Weights of a small GPT-style language model, trained from scratch on English Wikipedia.
Size: width 64, 2 heads of 64 (1 for keys and values), MLP 192 SwiGLU.
Training: 124M tokens, 3788 steps.
Each number is 500 + 25 x the weight over its row's rms, rounded and kept within 0 to 999. Layers, rows and columns count from 0. Numbers have three digits each. The size before them is the row's rms in percent of the matrix's.

# layer 6 MLP down (transposed), 192x64, rms 0.159, rows 118-151, columns 0-63
098:493483520469523537470493497512498482494490529442521462509545500547526509508498497483461514529526485458520493517521533510555510474546516507497492517528473452478471505509487458471506510487479520
103:489515484483503510508507465527431484475487461540483566500483522489502522548538486485509499519478540541517519506483472475510546516501518507528473526481465483517483508499481454485510494501473493
103:521483527518524476522498515511516500453467488519505495500510467530473501436456529512471508513500556466514479513479489506477538508556458533485473482485487486556506498486513521491516528512518501
110:546483480538513498507528486466526498534508501533504500489549498497503474508480562492509537489465525436497517534469504491504515457530492514477469514461487481510476511457511488523485500522501459
104:453480479505483522518524459498479485495507509462515529528512515482484495492474508537528479486520433534534495517496473454540471515494549530501486505494511502507512511518465542540514495513449499
104:520499468500482516515499517517565498513519504451525500474512494511529481509547514536498500538506509538495455480450513499491481491534479539489461498477526521505488483470511501509530484425490490
085:499533475510529510486518537512476519540476485509503489573505490504511533519474547497485516434509488503472496483499510461488490539500485518485512463518489426476508476490510473488516495504518467
108:506506453476562516537520499527463515520488500518544477509511473524507518526491541508470495486485491497514521466498492452494497487524532449498475498547482491494456535509482515473512521469460488
106:511510552494517510512439492507501514485538510472494520504526513491531525530483528484463491454512511566517475505523546511499488498507529474489445491497473483467499519464495474514472457523501514
116:526505512453467511521519481495468492501524507478492476462496536460476494515495528513501464519516483511517485541491505490422477497522496450497503495495575502512495497504496529548524510526504527
095:518507473557508506498494505531469531503524459502474491529503494520553501459469496509448487493500482491515485492481488535501529469519495474482484481520542513506515531460505517492460514556457531
105:498514509463520516539490537482462543518518492470479496509503499464489525493522468461504524516516478539495479471526503521530460486471521532445541487532538496516473490486480475475470507499475536
090:544483523478448485476482523497486466513523479500472514530488480522531474475502517462492483549494479504483524493468561520508476485505492470476539484522498506454557502511504494521503487547494524
106:448517510459485504503490501475559553550497466483492472494499497538520513476501472502463506472523524524508515481506489497503502504483537484489481467469515500547521489467476541519529530467514474
110:499486489502488503525519470479486492503458511513470512491430469458502553514489491529492483520479537479501512535486501493510499505497562491478485494463522474495524506485457485546482526540496548
099:476516490533501462517453475472472485477526505517473537555507499472520516483488492448535502478495451485490502502501521488529480491497524556530500520518510501492516497532518527505461479563491500
094:515463498520476477495485561488517501463557546496500535518489474484481522522502494482474501485520495539523472508498476507482473491473531544470502530512522531502451484498504498471458553504484512
090:505490540542519486518518487538445485500480466497513478492516521470516484497459527510549501461533473480509498518513489503494481559514489472527518473482510469461493527518483515514480513525441519
099:472503551532423521539515477490524487504523454497512481481525500519496507524546511450506457514512467486555487465498489494510480478514510476510516487514495473515494530521498465471478513506504522
105:521538513502550479475513516487502519507544516525533550511524532499532515493464519450513464503457482482496521504488479481488461493503437518534531491532452476507466499499501501485491487495505479
093:464508489537516514517512465467522488524477539502538529505552548526460495507460548494492484513491464469510470527474475480485494514518505505516509543472492459477503490524465530470483505510498470
108:517462527504509542493468507512494477462515512543462485497524522480500515517502449474525500532498480519491524511523484478519491515479468485515471501483490473489511469537489526513479549567530450
097:493535459483474555498517533488503514488513529523516520460500505516502491508526496500411514476476485535487488496485494517535474485522461476518527527490481529513448513476514525465497488527494485
109:484484497453487429470484552518525525505470519451484513488476491504501504500499489497524516505473485521545511514488491500511467535514504510500522488529526508507498473504472556558478505461526468
094:533494458523484520551528466498524537480480485489495482476513462524509511514504520458501488487445489508496455467504481493496481520493438538522491488495525551532531524522501522516519473520493485
097:506529462504494481522451517508498483519514501517504476492496478513491514493538530527522533489453489482477518469479485515446525487494484475544490495542450511549500508534507477479490500545541459
113:486517460525523520465517512517488543487479518491486501478486545520512495456466524508489525528516457466513536479523472453514536510482514467497532474510504511515508527501500501471554500446466498
097:479496487499458462518488494502514489550462476505495479504461484489506502480535512493548482510461547497466501535496541517467534509479527510528472521524492451522474495515507515533500468514516446
110:516560494508529520497512544501462476568495456461519494491482506493502505486495548502534467484476535510468503476494500442479539516498483497499455524509487494498527501523473483476512509469500516
101:510486522543505474505505475517511520501480456514565528484486514472538461467523527469498479481481457500555502496533508485538504510516467503533525484464501524484484468484526504524502470459512509
106:511499520510508499520501496526438529470512532485508510524476513509516490515476467497476486501509498453502502516481522525484517503505490404555497527504532473484535500472486497470533454490494523
103:523508535484516488482528469495480475472497517519451521512505512518479513534487495519434518531511525487505472474509475499460465467485477485523495528498489527566490490491522547520549494496495533
088:512491456536485513480498535489469463515494487487482494566515462511497496445467478503518489514500515503519479506564497508505497473502525504517492502520536482528510456491534497493516525513433533
099:507523524483496536542523502505495528501478546436483494529476516495517489463509549480498478491508512515493496524468491494511452499460456446525522506495509498528492470503506487509496532462534546
# layer 6 MLP gate, 192x64, rms 0.308, rows 119-151, columns 0-63
093:466493528531519533497477467469494526530466453509525492497512474469494518498481520530451546546497498472548504502482518511524517476487509488510504526518510461500500532495451463499476528501472537
090:504501513509487474495533506475515552464456545455492540494486505468503539504454501491468488500512499532477522497474441493463515458494510485484541502495510482501462534456491494463499499519483496
113:523457519483514528528495489508554457540486516514495494530528525477543474478482481485534508482478532500450502549531494497519505561504499440517517493509499505510512517480492474516512503511524467
096:486505501523492478505498492483492532508501496517553474491475492481486466517483496513491518529479477557487511525499461486543518498488558517538504533555491510476522494514528510475506483489502584
113:529475502514504517476498481491526454494496476452537507456518523538538534480517485495498534501529558489531491518472466467463519511516528507503456524471491465490534511503532486521490483471490513
093:466497479507481554501474514522513454531498511521513523489501546545480501515518483445511476510516524520522497474556500518536497496513535495514476479493527443538504534490501477484535490530518505
099:489493483472506509508536524501534494460511533455495535486476527510553514508487482493532507508545504496445449493496529491481497531499540504458501493500444508511494494466496463453487530490512497
102:444458510507510502518517565493500546511507495507481508518469506505520520558535490493502535500495487447476526518540482509530500481503496507545467485497487549539490498535506522514507510503539506
112:505487528496495492531541536500507535471497504470480525485527561489518518497465493497478505526471485500479496508520504533544493533472515500527465482528528470481498551517506507488527563480472462
095:541497467505481512511495470505514552478484477489487495509525539503428503512487522480535489505493511508453479480489487506479497471497490474507486532483515483440542512483490526528537509519438481
100:463552512516486472481488531504530523531499578440462505493493533539525523492484477478518551522494503504507497478529491509489501501470528479463490523485520493516507510503523549508486511482482502
088:508517509468465510508471511555514518520505502475524528536477456464488529489498503497508521489526485491506449506531461504494490496494544518514475524506494494513425511442518485512504519509493553
113:562491464507531483503507506529467475489524522530502491535486521507504490494526476486543489505512528472486488521490453437465498495481501488516492518465473479458540483505467500524489492485495563
103:501484543520498540478542511485530490506481528500479513483484498496530513487467515475497508550464520524473518489487466524505493488510502464494491513502457491460540544501527549539505548507454526
095:501440510506479502509478525471483521521511421478470465471521493509501473459470539480534474504480477482479504477498465503522544465474498496505509514539533493513489502530542509509502508479491527
096:538517486507500449508505517458512482468495466520503489532484547503503504473498521523502508500533465507508481500477495512540454504483496497515485523509493495481459474445433496504439518476528522
105:538474503482444453524522497517460509486520488447474509545497511500522505437503532445518511510506520513506496496510518469478491465480502492488512510519484542495499513495448489473495544523505516
101:509515501538452518528477455482485505498528441522503531528530503472475518537491536509480501511510503481487490511516499535506481525530481494520504500519488498519534564485521522577500522494490514
100:440493490466516507474520493441482461525467503481519503512516507513524522526495525484507495489521481487446534521467478515479524472492521483504524482533516497496509546465519474451471481476526470
102:493528511475491496517533521542489521482531499467501522484471494556496484488510507538522520480504525479468468531497448522476560510486541532488494522499486452507551533492500516518490486525523516
107:470452517461464460500506493474509541521473465454517531485520537522510527528501505523519523483475520451477476493477501498506508507515552476525500513508496506510470483513500504485434488501470535
096:465491504492502472489469499499500508477542515495482549478524533479499513463504502558492525510497483465432552496539500460484464478490496490515522476466502491488499474512510486483531457518536519
110:520495529541477508525456524514532491498503513513482512549529502468505532492517450480483458490493448488506546450499510497541519538499490500515513489485520480480517532518468520486485499462476457
093:513474494471520512457534476449480476478492499516507550528521481481470456513474516495513497521495489491424520521489500502476500513462472512523522494522483565503470534510513516477498495512498538
104:544523548510523474521507543497485508531501499504445486516504532464501518490482461542502498501515506517485506467502532545535516466464531495511515476468452500528505484506476542513483505481512456
110:500475551469511479539478469517521499522499509496509475498548530478493522540506481485557526488464532520474492511487513485520476512467473527528481487490502508476512497547488479563481508504545519
099:535469499501473527504501499502488548498464452515514489461475534527508467477481475507503526481526489488530473502536508459522526464496479475521491526458521473457491506463506481496469522512559503
103:483525464548441496490510502477479534476488541486513544526505490469512492502498482526467474501523479495469445493506482516510507490518498514515532521502439528478483498544477528484493453472513493
102:515496530516478519466486533508509557492450528496498480516522542485509522551493508526491504549485514550483475509466500501518511463505545497505552557482505484475512480496515481499524473491497497
105:474523495503494516508519512539494481528502498481495500501526507536498507448529516495535473476514512452481505492503456463496476486537493519424560508510494491504513484527471485533454516459515487
103:498502531518464517487432488530489493506506487483530505487529506532513531488519510450538485516497488502488552479541502500464495440468533492518505533504493515522513489500501445524523547496485513
082:513447532525431515502449518523470456529495533516458472515536509488450484538481516509480484506506544525489507504498503500533481515468528495501463528520507516514495529507484503515491529514515501
102:481492458470491478470535467505494443515517499470502508518438473480478500481500483451474512509484487512526490491544472450506470504434497503473512514511492513524516489529479527479483501490529522
# layer 6 MLP up, 192x64, rms 0.285, rows 119-151, columns 0-63
104:519459508529458520471481488473512537496491517515506505508498513476469555517481481511480506479525499509506515483487533554508507542499492476475459443490527475522523483514521555506532524458509485
101:481451510514499499506499527447468491485494475515476516472466488483495555521522543490498533473494477480498494529510528443499517524483511510498499484508549495479532463507495475482512520540528443
103:462526502454533506547481461530500484520517514462534493495502463446524539463487494510508501499527503531487426493497499503504531505517480474513523500466497523469523513473509520494480470471517491
103:522470495505490536538475483476517499504499499538508454540488488474506496521490528499468504465484537456524540520497480520463468474475530522525539534485519504497518478446464533534495471511504494
107:496488512488566464489507515536564472482479526516523506532468480517515462540497531490509491506522521474538528525517474525493483479496508475489511504551492539461503494499535523493504547484499509
086:488482482480508513531487506544484524533539480516540512504488497489493531482511469544500506516522484527446538486553497501472490488501464517556496520495526505523533502508485496527539488487473561
104:494464463525520501536474529531484472542502487486487422503540481501526536482492519521504502512490525458496491486510465497460562484477512491513495538514518509534488477506489470459506480501485498
102:488510469455470484453478475510521507475484503493520467461519474474523450517529534498469467505503507524549497492474482487516483515526504453512500562486520510481495501457499517484514543491471480
121:507486466469485472503490543529519471451506534495517485554533468473511491522511488483482461538530469515461475461458538544526495534507528479485494524491494497527520490516488491511475517504499521
097:510496520512469543480502504483458466514499534480521496512507454494479504532513504518515525489508525516556492518502495498474569531520528507498540531532444489473491479516499511448506509500482460
109:497476488551505482531489528473512519540433562495504493500497465529461506503500501486478478534486488493441466491537469506496498528471511531483470487505518513468513485517455495496522474512506490
087:533515480521492520465521472495477510508479520539508531481547522535452516523490462543506514481567488460492497516488494486530487537506512467505476523511514501510448522486476515486496456519520487
121:509518516453513468514503490503469472458534504502497534506511502455491503530504523460500461534481490485485492478464479484509476497497468485496471516548525541488492472469536486473486499436467469
114:458490484492522485526497544486499539491471481505536475488475477493538518503440508517512507511521475490520509511495473522473559479476514514483481520464501464562544477468500475483491487479481478
092:484504495529477513494532510503490517493481530474513526439480525506532510503498463507454531506490497497540476495481514473470473548519494516447534519490502497519468506478447467449489490457505485
105:518538478502497454471463529500502528454499510497527479512528480497480492576519516521496520521489511536526475484503514475496482494495545475523476518457500486455503498478515511537504440492516520
106:515503542519520515504494574547506505493532498500467492495479485468467500511546465501487502531498512495451510481480526488532482492466485481473524557513502531480481486496550510468518466514515498
111:562457522523500471467528504510515502471541463525465521517518546471517490506483540497511523507487536537526525470512497508493498518526516482504510478540503478508514510490485460539493473515452527
103:551534462484510464500483498481506497515504488497481537529533473491510499543483506470444502527493516509513475514537528532524465491531511537527491490511485508493525472495487515503509569510466549
104:530468501489485498530512509551506528496501462531421470551481494485499492498483455497525512525510495531490542532505513490529500498479472485508523524454496491492504504499518480459551498478530513
099:538475538437493481530498484486504461509515514468505477519535476486489520510475542477512525497522464452506503477527483507470497443474513505496493502498454510510447506474507462531500521515478517
095:483517474526477484476478535459505484493526474488470441444465517516439500517468469504480514525492489465495494485531491498477512504540510497547507515500509506501499470538527490552509507501537504
106:526539482512499502482525494499516496513560473496529511526533538497502486487506503539559538515515541477513494536496511446503530475495508469499483512507528505459475517502513547459498482548514489
097:421516466418480510536510503504520482516536495523479494476493476472473518481485488510525518529507546451504496537509488492486515543495481501506521510486496512498481520491506505488445482494518510
098:448504520500495470507482534512520475509487510513506477509503486526486461497506519464482494554481501511492489497476444476554507499566522488470513524511516483454547484524484515477495484491501447
132:519501499499510512498527461504490501507463517489472495480526548442508525454425493496491528469495498500509506482487503533542493529534486505526467465507472464522496505499518452478531500466475492
103:486529519546504529460503436480486521493517498502562495531509482514517483477525506495459536531489496503499451517534484526532463465495525494510517463507499502464517491502476510477484533518496542
102:493470500439505522476531512509477545536502458491467445515487497484480474491467500526461472500483512470522500490498496495533504558472489514503477500494533477511468546469490490526465509525512479
103:486518481471478479456511458531477478493498505519514509493511482495535506482557496466514491518524495508529495454509482487461508431488493522508527516530525456460520501502523482566514506498479514
102:527491479521515518463505502505511445490507526458503489483517508502476504517491500466424515490512484541461498505447514470452527495517521523524452558485492522507489495477507483476488517507511521
103:482493538504473497444523528488490480516528508484516461498530487459507522513557453503464510507486463491533501507512481491455509513469518512489464500524498540497493511498492505508434517445496509
085:536476498491483503487534471499459506460470496497492528486495549544496460506462512525492482441514480480438501511470512512541534514489505462479494492464489520514539492484500536492513487509522470
094:484496498467491475483474479492508492520487523506503505510522498501490530471495523474478533471536494516454460523514534500460472492458514473484505476548502509500510558479495470451429504487531501